Part of a small language model's weights: 145M tokens.
Each number is 128 + 24 x the weight over its row's rms, rounded and kept within 0 to 255. Layers, rows and columns count from 0. Numbers have three digits each. The size before them is the row's rms in percent of the matrix's.

# layer 3 MLP gate, 704x256, rms 0.0572, rows 537-703, columns 0-63
095:107102120123139133119144159135125140132154087143168148074151139141147132130111130152125129101153110148097123138134137123128091146127117137069111120108107171104108185114118123161118137071113165
108:134090107146114129120166130160126135120108121116138103111138087143174149159178146150134178098104146144126117143106127107135141085086130125149161149141117152100145154089133143161132157147132121
104:120155115121119100151152151127134090146126142149115133114107164078138117122119163104147144106169131088141149142150119153124129116153145136073149122131140159118149112144140136154138095140122162
111:142103129131113108105135144161130157179150138114143115162168124129157144127101134152109097101131111095115118108131128208108096127152135143106142143132133136111095147096189070160149070132122088
093:125144163136104080122150151125083161070155124174137135099180111095154130155158128144105119100143131133173120124151109168165115108119129127159177131118149167161113139137134154142132139090116151
105:123121175077095136092153126120156122133094125116139138126118108142133167154182140122088112164078177115131122124153059128091100094156143162147078135128149095140124079143160109105091138094149098
101:113088086119162129121080093133150068132121151111137134132152142118131099122129096120118158141087134099125107140088098134135088140119133142113125136123146113174120136065142099161095091119094158
090:097105133140100136127138128133101138082141102140098075062128121091135124129115133105183165114161114116142095111154142130118122159152161147143112127153157117145133142105118136127136106118158173
091:133101131152122098150121128145158131154119163136142157129106104176158152144140096126131137084097139160072148125117171109139133130097137143163132066146151097136138134132145093126140106100117185
104:163134120134079122147111130147099112083137104138131129120155134152148130131145135137098108139099122105147119119128082143142129124134118136142152161141155140096113115048132147112125127127122151
123:119150170138134116164149162115148103122117130157108127102128109100166172144188143115145128151117162153119065149094132145157112154141173087147117140134109155159111163153110128127158126104105103
092:082125162134164137131165124152109149093200150156125126146163166139117114140126121163136117130141154114131126128095147144152142117092116140149115120116145144138160182153122120110110116108172138
095:158147152156099162101117152142149127154082172130099148140175089153104116118131122104112120144150169073125133141107169118116153109121119178095160116187120123100131170133125142125125101098108126
107:131151158132158128126140116130134146133165100130137108151130110099126155117119146135149136134102133090160154123127109132147135112158152145104110131110127103150118141076117172169118175167111086
096:117133148162170094115153160136158140062126124143121117096102150129160132124129125109169141139157130168108124106131134117099149109167098172123166104137108161147113125153117134120151078129162102
096:082122129108117138123138126132072139139177143159104139124095157152106097148126111109081129110145112116154135170139120113144099147155120130127144087131104126114138133169140099088102149108109135
101:144086129109131155142115101125098131120138177132135132155136126113143107140125125081123115146176162113082131109113095106119146093125115139140110136149142162116140081138161136100122092126084140
100:098144130152146156125135127148098122121146111141123125127166107086133114124165144112130126147143125159127114150116136155142066118131142106113177121148111133111111189104141154154142114096169132
102:101112140122135143121099115147133142065128117148100119148119107106122128155123132101119110120132162101097093112132105148155088186144123146163152114112125142130139109102161093129123101151145144
114:124161149152114112146161165124169136139156129096103112144147148145169140123122099128124116107151108126084141118122156152134131121120080113090168093134131147118126153099144106165104132134134136
108:109073145103107116165147143128179120139142121177141116122126137121157072159160089095139154106151126168121107114117122148116121115162147127117127112076062133127152186127081113148150174075113122
105:096117150138148138114118117122144135094125109120173131149110130121173165134127148135128127133131089085123115132131082133123120122126131139158084142096097127134132174077138117118116141177147108
102:087165158101149131129130120127090153124110177121122134137135109105134113138122120158111105140139157087144101139101121143138109102173118144133131148139119152133117112094091154156143095178139091
097:127110139124094100138140182167121104103104164122122124159151173115100176161175123098083129104154135126098091112088140112155117107117119115099129114116117117127099102116111104144142115096085138
101:137102097122201143115135125146157151122164107088083148118166124131116134113100127107148187155127106119131139124098128125122140135116152144095105109155130112128109112079114133128096167107138131
089:178094161093154137143141135196102134130144133110096133112118175116152086114113133130126106144142154113134124125115105117142126156153110091089098082149121156132123161103137144121092155088104135
107:148150128181120160183130162110139133155157117153122149108154139105125141162131184126088176107116138156103113177089130143107091139131147115135147115141123163141084158120131095098138148111147137
106:117136140100129116118134122105130144120131137197188114135091156141136139105173114119142113126127178111134125138154145134120125118118087117144114147140155148161108093115141171168152132100149120
099:101045129129078097140145140138101126133134112162139090122128095102147140103160161079126097082098112106114107124113129136132150143121127117098091081142137138145116155126112135172119117117170128
105:154141151132140174129141139086146144143106147102119120117183128124136137148125145131103140136101115148110087144142149095143110142154099128132093134114133141101110173121108119144125122100123099
095:158143115189119145155142150093134148150127120103155122165159130163117128155139104154104131161137112110130109081127130110158128097089133129142112177126127167094094120102128156171133169146104146
109:109081121144108140134120167135123107101164159144161111121121150126110113129149117117136129081159150128112165129125143168108127096099119152090144160140142150137134125142117111112109141163079125
095:105143166136119118148142146132146116114128140112098107154088136109111158138155138123160145112121162086086128105073096129146133129174125153130133154077161114065113147162146116116091158103127154
098:143128157144130142109126121113155133158127180144160159155153110141118145152153138141117118127120107101136107147175107131132135160115119186133092136109144118127131149169116111133156138126117111
102:147159144130118159121124112141092127129138114140150119099115098141152149159152133117129122143109104097145141155136111122144117173173126102121115122089145135148126083134146149131134116093175150
104:104116110175159098144157126121129123134137138094121137140076140136157142128159120117105120155109156135100113100095127135140157108162136151101173084140113136103134170167150131113092105137141127
097:138121123124122137120146158146114133130142098118113103157162107100098160080119124113154080128123131138079115117168125152158076144102136139126147126117170107125120127072143119178134121129144147
098:152152133147179119136184088136128210099151122155117115155145157117097126120122117102167178162103115140128117130173136116147142121156147110153097098129108094134106108062114139115135119122127127
109:112139125160065131122160117103147112107141143118147107133166110158139127169158130149099126092078141104155104112127143125149136179134095148139149139106106140091130154146110130122154180095078129
099:153164130123119171131135148110156121134122155137179139126133140114144153137156142123148131131092133174153094091126148118116146111084104071115146131132118133125129139160155162097179127131117125
085:107152176133136101175162130108091126084163126156111100167156157128104121122119106100081120142124151150129107122135126152129121116128133154096119080131150126134093159168153116124130125092116150
108:077102139156164073131164098139119146127169129123122129164191132127108163135137125100122142128109160120125100138073132142136071114148135173097119135100135177148119156067138105164148136106109114
099:128173167102169112156086130150144141088137114155127114092149155120128147164138148111172111130129131150122118115130135156159136138126093136129101128100062101136126098108107103101154157080135134
095:101107126097114147162092139123118163098172098106109128104134147130157136130122105107167123133114162065141125146105111123150117121122157124118151125100128127151146143144103099115154156098107121
109:108132128150124115111131127103185149164137115158102105175120136080146127167155103119156124056115129162088100116128113142139110150142124131118081138173136137076131170162111130156118130082112176
102:112126153157143128152139164116149154142110137118113097139123091132149135183153136109152146081131102166133092112087095125104162139154114121118155163125093132093123125087116110168158111125122129
104:105162171158103121124152114106159127089144111146164125164128152126143082140172128146108125086138171128146124137153138126164149084151124128131118124121055158093113186100107123144150123125143124
093:136130131118164120119151113113132133144161107152147134113120119095129131141099136153133129152073130137089137158153129101127124142152173104081177139116110165134117125086136130076088126134155119
096:133112180107094116113161167104122146134121140160177111143135131125131118140115089108134140144111134133106110127141121101101068118120102148092136173135151113105110151148162088148170151142139147
105:104107123106169114108111130177137122144117161103101121117098133139153085126165113054121077126096124062123104149098148182173124143144170090058119141130122141100123146111145143149114132139116130
094:102107149127185084132111145124146093126168132166083114140136144115120096105093110136134125132115146106109113133131156189144151160147160160111119138093143138162196164119118092150158128110138101
102:128111177112122104142118107134126136092114141162148112139181182122134113116133135060155134133142127111101110119110133160118115146135099137129164084081125162091117171123165146141105102175147109
100:122124141164086170144168120135145115150176116136130135093121146089146093102149094065095122121092132164117122122101136205080128122178120109177123125156131130103084140142137109143090184127125166
100:107166162122119112136093163145123180074155147157114133131087122120121146150142097155138166147132117146092095153111099151164148125120132141129144128082118109144071075128136154131147146139163132
097:124140136151132129168164154137078097077156146139098109157178155103086119114108147139095137147187079127090140169107136168145124131122124109138120128127136144091099158127155140124153116132149113
094:103074140085135142137102110153133114111136136122165133085123147133158152153173113132103142150132158111095144168133110177153121143152130092098155153135127144105135123131120098120110146101113114
097:142123159147103125140139159140152132120155159133163118105120178061146169183151132150110140126171152109124079143074136119182130114156155134072126106158126164113072131124123133155100121101125112
093:093100158123121130174159094141102115124122162133136137108145145126120144069161126128130115109156119089110184114098116158110132134136111153105116117128125118108159131151154120101103116124161086
101:103098170122120118143143118154141130127099104122158125161115146119146145123142152091166145137135094096085076137094151147105105131142114127067138101138168137141172113091149144116133097141115156
091:076125107128161116130133146126105109110176112109096112143077148119116145128113115126103118116139121184033133109121156129138144132170097127122126136109122138112130154150124164116108135136083151
092:086118104126101136152132105114156140142171164180151108125085120130173112129098136131102126154134137088102133128162140133116131148164107123088083102137108104119142116120136113116121150135146104
093:171109109133143128150144161093155135168108141144144128139115115181126092127099121108141148092185117139109095146118176105182112136128063135118153112124124120127132120077117154161157164115131151
095:105096137137152114130131122097113129132117151140099109142145095123106146177093120131120165141126124156133153129147142166151100154161146140104120132144153089097122176134138092131140136177092152
097:137110144134134149135147111074137111090164151134136081143141187094100139121136129153129146100129157143113153112111145142156160132135147135165132089108121120130146162167137124140112118081102126
088:094142125185133118192120134168151102095155151163139128118101180101143113128140160155147112098110077107127119123109112140124129118140108157126141125094122121144083097087126134100113116073131123
094:124129126126131104151130163159136084078121118124144123074130153128113116134125114127144163153134070131111153146124155142152118143148155138146172127120166149141139113137136107071085157121116136
104:122121072154106125135122081138136119134139129153165111131100122126105178121113169154159136141133112113092101059122132102125141152165143091137113107148131144130144103106141127124130092131166173
094:122137087124163136137158178109130162098138170131131106129112125168108136162141137099115123116133145118129110119111137092140170166099132095119127195121134142117104140117099171119148138117175109
099:136095093171103146109102114164113111127097147155163130117193174112170137145117126118117084123084114127133151147153102164129072146108155110149095152171158116147112176100135098169163129133123117
098:087145164128111095149113124139164118144140142132171122136140115113156101104111158080092107148085125112139137132090132148157108101167124138127109124083122164135102121112113122149072170104130146
097:154097114112079110176128121109148106098105118133120087116156116120158114124118121171097144138164100118122140112157184116129113142131121156109135099127130169102149116080144139134151136141163124
102:133109124125083113095144109120157127131148129146150107142134133145134149144168165132121126085144120132147141128121145173171106129172125167122121127116133159136109159124105105156101142101152132
090:140110167114139103115125150122154156153122108147144095121144077135112098163117115172087118109120142147133172173131121142142098097173124144107071138108138138107144155124153134149119139106160172
104:076139143155126087160146134160129116161136142126092098091120101097127135125129136113088127136145108115142119111107128157121131163212089161087118183158154092148121120150087096132132092119187159
101:100105132145107135114135099141116147142109173157141118153095133106131175150125126104160143141101143082124118121113128126118100116193144148139079135115142113108168100141117109080137159105118149
091:130111111149090141164082054137130144151087187134149135152136122089121152132086151123149080119132111081136118142117110175169117107143126122152125129178128186111136140132139137086084115116177091
109:116124144133145114123111170142113125138159136140116203135158120119169100148143180145131128109161132114116110111074156115093106083118163095096131101135142156163073130117108137170129140117125156
107:124130150114113094147145082118112124108127098130124136163112122119100144143135155171116122144123138104154150115166160150151128151125126127124152083122188154121102126094151103145113149115139149
092:102078121149166133157107100147129122114086126136102169113103153092127146118140116114187164121114138118153115150108154114141115103130151089143139075126084123115123104114146142076093108114140126
100:084114155181101089146112095133152171116137128157131143147127099128167150094122116109125139155112145123162097108125155137097094116161128167100171139155151146109108119070163078104118101081140133
120:111103141115122110141081106155135158110147164146133150135095165136124149128128156102155147129111112162060106151072142137149119131124121056106151090131127152101127101106146103143122118106147125
098:123152145122099183107136128109101137141096144141131092143116125143123145160147112181145168144147157079132076111111121132139143118188105170138129098100177119103117152121133143162107129114118150
095:089107135121096121131099141138129068130105114131119166106145161157148132088118146122159141090128147162140139110140166133128086157152138087105108128101124163174123116107136085106147160150106133
104:108083193110151135146129158118142106102192131119147093125150138122082121144117099102126137142099123069134107116122079119157132147143150100100124113139134171130134160144094177114118152142150115
109:115115173086121136146136124155128118118118125141155169160144167113134122127131115095116162126139123123083103099061135139159082139129181124076170091131122143118130113119134121141120117140154147
089:135088170138139156126113122102119142091173132105095127124121164125125117118135132144104085121112096141154110125116141149163106139067120120074106121121132102110116142125157101091130129143122104
102:142094083096119174148123120149101138112104158161175130136103149130156109122134144132127120121129146136085154133115126119109144103169101175136154066114131121128108159123128133123113080138154139
097:130154142102119151171171173114146155111115155119167108139122183117117159122139167116137142131105149119121109112162150140126125115121117124148148072158128142116114136148093139179136109040098150
103:094136101162102133149125126153103111114134156146114140154165195139100176098126138075133109099133106113096148130134127188119121142160133116121108109113121128145149134117122074162121100123116134
105:142100160107143114147114134146128134116124153145127127158119166152104166131132141088115147169159175084088085077104118134111145130099116093123115114124093142115115091086166154149085119133078102
099:130134126145134149176162169119154132123146144136121091102082139118170098143179117141143109110126152146127130124120137167112111120132110133114122099170178120118143108152136139142132143083185123
097:141101122139185118095103134128191106129113103101159121157111159114208136100113107059147134108113137164131073087110123180135120127118159141127126144122144104128135150135127118132134116119081110
107:135138153161088085121153198108144137122107126180145107143188095141155114163142081134145145134104116147128116100139158153167130117114162158118156194136154155120117182120137154149150126115144149
112:136154133095095082149100132158148169111133112149147150134130141122147145123127139104167149125117099115146097112136090144136109140108125170150109140064165136118136085096122126150136124130125158
091:104149143153090111138151087137167137153163128151101150168092121109176126162151136109159115101103142094096097118094096120149111139128117119104094102162132140093141125120123139214118142074115122
096:115148119152120133121153116137113098125108110118128093105154110134150138155147143100144114122103153142105098092126115108102066106152128136105090124104088141142129162118138139144167163139090100
101:151123098142085081156172153162133168119135130141135109112155108081135134179158105176130084199133107125146104097150145135124107112104126135140141124129128131103099172112142128078163151101125144
101:105110113140153107165148146154146139122131165146120100113159125131194148115129119085144131107134129108123105113154163173127092155146126165099114101144153158102164129122128121151113135101136172
103:167069134125159150138121145103159118190101145186146112152140142082133116141144143088126149125098160102104135101094124123128088123119137130136102118132099187135099137118193125161111127135117131
096:104068135107089074120109153164104133110128094129068118110145097150116116126155166162106167145124113128164143132100121089121105131157134082121147149135143116094108131128135118085080153090135156
100:144088125153059168072126132176127129125105115142145119108133122139156128153158120102130098168129084092138055094148072159104093154146131082099106143096125113107108134127124100108112122101110101
112:126122118158127143114135193147150109120094171149098111129155120118098148137151161158102101140145184136154110089117126141128100108141147128113074165157106138100102153129138163175169126107112173
100:142109163120170131158152090132131147124164122105117127127147107111107154169128147140096129128093160124124112163102140125127143109155110107136121085139138140109101154104111101104105121095143114
091:108114136131158149110156153144163121132153140109118113134150136132142125118107138130134151133142101136123085120135149126118139169100103128120115101141118123140135167136108108099130111114148164
103:138104111124084102184118117120145086117149109151088117128123139196184105108151129095139157083166085144132123090122116132088115180139158142118139109189123119131154115112130136129109143144118091
117:104132154124118099145144122113106122113102147146197134120168133130132165160162131088126155122117146090126130100094111122146107156139138120155116094129140146098107138112140116162139100099136095
107:135104120134077128128128126177140142122129143133126148187152122108104121187151137107105124094135115132122092134116115120134139128138108157151175124124094153151113170081169149115141143130120091
105:099091157167095063182131132136167116110143138151100159129166138168122161113155159138124122124171120160102156148095127155148115136115103084155162100119117176110138141099117150115092090118137104
096:143090154140172095131134150172086104127150151112128132090148104105126105111136136125124141133088135113157132148097091110133115126124166128137115125149145063126117127129165116170133141098138158
108:135126108120118160125088122122156127099107122124112097118145120145104134130155126143080127145121139125097139132163171153151141120148115120121164079090140135098128173119137071129125149121162160
098:110125180113124115124140190174133162076117138112151121111109161105116087157110098171149127133147114127099126126133126124145130117104156124088151141127136136121150138088104134122136115124164111
100:148146163099091141126143112143126117111163147114146139158131142173141093140149115088113103128128112178106102089087164167135120102102095087118143122125114149138117108109142130116136144117093130
101:108134115152112142074127172143139126123110143161100119126121125162137131127133110107129126112142152101109089128127108144156117082133112112097174143110149150138119145086102120166092121120150117
100:128128164148141093114133103123135148113119140126159130172141108119157123140139123098147145082125090106132115101096090141174117100160136113127149112173093171113077100099139185133128132121109097
097:140108121147103120119136133113141124112128143163156162099058129127115113102123142106187165116164173104092103134107123099091144079128149129097118101154137144081143131098114141159119137110163115
100:157118109125119111095134116160123129119132115143174122113140132106121118164119139131123123128149083115141114132117124128127102123159134107138103065196161106123129090112111149097108113126145154
101:147117109143103162163103123117186102135111154124203137118164155135118118153160130135147129116146102071131144106156122127125150134165109117100112062087078169115127125129148117131130153132144148
091:074075173149113131111165093127119134137136129139133107124064150099107146106146134136137117139146139123101155107099120151130110112168146098088108136109135122105102093117077078123137145105119120
099:051118108162153134139150147118134110123163129165135134102103121115130111108124108111125119090104162106110087105155108135114092134154110142077105144076144124155132118147115124158151119105140155
088:128122122101116121100121118160145123094156091104088140114143115135141139127098156094103187108118143136143045114127156142130114130145091071139121136158158120142125102097109093136108142107160122
103:091165129169149124137151138121148126145135167145111096150200146130092103169151131139079136097104139133119116160149154122155161124144125116152123150112137153135103137099149111134141121131117147
103:141090100137156136125146136127096141141109141113131132168150111102190172130142162152112106096133129107159124138124111103126081143074124123135126154124138124127123161145134157138053105120158117
097:145115130119115125115108099125133137164133120119160115113140181148119123121158135071097132133118106104149094103119141153154122121156138088081138148150139157104139133098119091134142090108107160
093:102129159123136143125112109146153097122153140099186108160083141132116106162133110130137151113140112077126117164136151123140129122124100124115139122115139116099139140113137154146129126126078134
089:101157158141128163154158090110086127135133173162175154188110156138098122123135114159146104173115166144144116146141137124127131117149162164110100121159117154111150158119118143158136135130167192
106:147101165129109071143148171154102095116095157105119135118114109107153114136195104088137091136076108153135133116121103142140096091127096121123114140124113119098123093145128126084131192120170149
107:125124141161095113106136117135139115128104158124124114109136117142114129154125117104182121119117093105144074134080129118126100100154156125144090144103091146135101178109138123151114168131105099
105:116149180119097135106136116133165152133122112129140106187181090169151132093126112124082092118075164094164102112162161147162105158136145149131139106119110091103108161121134150152154139154095140
101:134111120123093117120170146163168115114105154130128105148112116123150134143130138110120131144092112131136124094131159104105104137165119120135100109078124098131133127120135139094158189129108155
092:107110130123118130122157085110142124118158125161118102124141124100105105147100144153135116121150100102089109082104109145167118111137105144142129078176136123073116111112161155121100156078146114
102:096082122145131114080107102171115122142133124116122126102112127100167163121120122145144163139076151137107155129102126122160090167129157136121142154162126136154127137154130168102098181141100104
102:093138165150090116101119112132124132131147131098147117124132132123154121142126124072102095185169146113140099142138149158077074148143115072118134151111176124122093091174103120134154121144066119
085:130125136125099108135125127118142145133124161148097124171114117130196145203127099128144149106134167163124103121134138146137084112134135123178117141118087096090134144125181094123144150116134135
104:138160160092102116133188133147134133144084166152149093151151099149143160118110132114184119158157122167131113092109180124170138126099143115108146149155146127119110185127131141170073134126132103
099:101122114117144124134123140098113162145146156201139151154128151146132115154169128112132110095161138126069112139126139146143096152105094130157139104159155139137121118155161129134092096103095150
093:133151153113136100168162123142144100135141147157135157132137139141145175097113152131078122111127162110107111131113144145140109096145125119160124120127115100166123105140154134106152140109167131
100:114125163114196120138088135141104120129119156169125148115102152111123152135169146142112147107130171075150100129076138150143099098111124127072175127136137115121112136100161084116131133099112125
105:141114145158128124166096152166158148123154140126146141145096131123107155161120127143153151133110087098144141140114137144148101116145113169136145131129141182107135159122094143154159104121109095
107:139142117116108083120102134154149154086091083149116141162111148103158125144143130135104133161145080134123126135168174173129112096146169123140130134136113111159089103088124103161146126128112117
116:093140153168143095132125140128130128081124166158099123147159148098126133126151103147086104086136130125138122125130135139154141121077164145113150115136129159115113186101113123114143155114143138
093:145089100115086154097101096152113095146163101112131141139114113125130135143102115120151148150155120106079131123177123137111095111082092088136111094143125120080128147092135140133113110119153150
098:108155136138125145119094169124176168113117134102143120123165069131167173146092136117130115128085102105146068119151135163147132154121138163115126144114128147141123121086147109140116138138161131
103:099126144171134153083125126111198133081122126124128174109172164125096111106097164143097066150133138155140161076112110172148109099142117110131069099128120159129104118107149150110109092104152084
099:122166131160135124108097137089128121122133165130120084069139141105198117124134108109132146147152120118094069105109096162139170047169146160123123120162073162185100127136113130124109130107111090
105:144136125147143142138107108106126138115139118118142146122162111084110143184124129162077095122134147090129134129115124141126122140124112159136128124169132138111111132128109153157125145130109160
092:097077162147133124134119107121148129167116115120127139098103118125128138141164123110136112118140121123090139088133129135125107118133148103132114148103129106072130127168152080100110134136156141
100:152148149120134156144142139131143080105115140096116112145177125193120148130139152107107122150124111156128147121107150126144139112132097151153136069162142168107123115121156104120126101150131150
097:144116103151114122143113147116083117174159155172113149095173117108125139086099156116102148100135136141169102098151119116094130126184099090101074118121137120120109100154142126121133147146120130
099:132166162160154109139109141151122120083141110136131157182188131122146114152121148129109112121114137134160105131114123111129086117129161131129154130118135117134113205128123129158152126134127102
100:108117151113133110096101144149169094148096166150150134163149143160141113140125169140099135145151137146128131130147159142144106083090148112112124146132130132136127135054156193115116119144106085
111:112113149110133106141113118146127131113135130182134133132139163105165130179146126098092136136170169118139078120120103164133113140138149160109111119131112105135106115144182113151122155156105145
093:145091132076169117151107131129125120123089118085150134142128101118167116108124144111148094137126090093101115110153113089131131106141146144155152132120082125108113102125145114131141133158101086
087:145198161151130143163176102103139176136128130152132124165161108101164119135087137128087125119159129151140105100103135113163120138151154113106095122158141146153114153107111130190107100142175090
097:146130142146125055146131134138124097105126143121088120094146123129120114148109146160131184162103119139169153130130134117103159118142150131113120136111084138139147118146111118105100151079125175
094:117130154168125119153148106133094112089168120135132140152147085155139107136099121114108134118113162119133121138136126130149123126119123122116142096133155143102125136058109138141134074101142063
103:073156127118107101111132170151084129153162155155142127077132098104148126124136144097131163093137127092134149101148113161150108153149184099112101126146151128148118139106143096128079090091168116
094:117151115150136144118124155107149114128110140115130117179111140124139077112139117103133147128100109105096114142096165146101107104167160133116166167111129128161122081093149143109145152157147129
105:144176090126083106139166164170148090128149143148108133106154156119132120123124152105128136156182118175113103114097116115134112128119136135105152109156139089130148132155165126120153103083113184
112:104136129151125100122161180135113111098126158157102129126120139140157133113125127106119153133096137127142138135112151115117124175213152143089157136093110148143113142140120127093119150139101088
106:146105145151131135150197118143173098121112129142143130143170115132121116201135113167123158098130091130109104093084153124114136097109134139140145142121149165124108156122124123108084108124116124
098:128129132127075125101132108083163166139140144145155090123119143127105125137120126116164112119106111114088129137127145110147135128160175143188123156137161120123177118155115130142112142122121134
106:092209084120083119118139114154077154092171118128122162101117106122095153140156130152163133140112149150146167144125133138124178133159092140135105097144142144104148094128094157148151078121144152
105:118119157107114139154165152123142114103113112127119108113086152116169144102132108116133141123132103123089078130117145138105137130138144076117128121154145166136102126126129133136124084135172155
087:079100113118119050147150135164132141127104156153125166138137139136110125112121142111122167105085142093107119101088132122139098134139138128050114119163169169130158116131107134154157109129098145
095:134142153100133133104110152141142112137116138166170103211115150101090130156154111126124151067144155110121136084094132117144136138117170142127113133104138087100140161118098140123077104059113152
104:125117123128124139139138109147125153113096192078127123113115112152125104133153145151149150168153107131101113129103127150116062135149112117078165125127143144103153101117096150118132102118148140
098:133111126173116130118116085165146144119132119095125138144118141125129128110102106126109127111110109090130121133117141117103118124152096150091124067104101139078099110094145078143136099097114130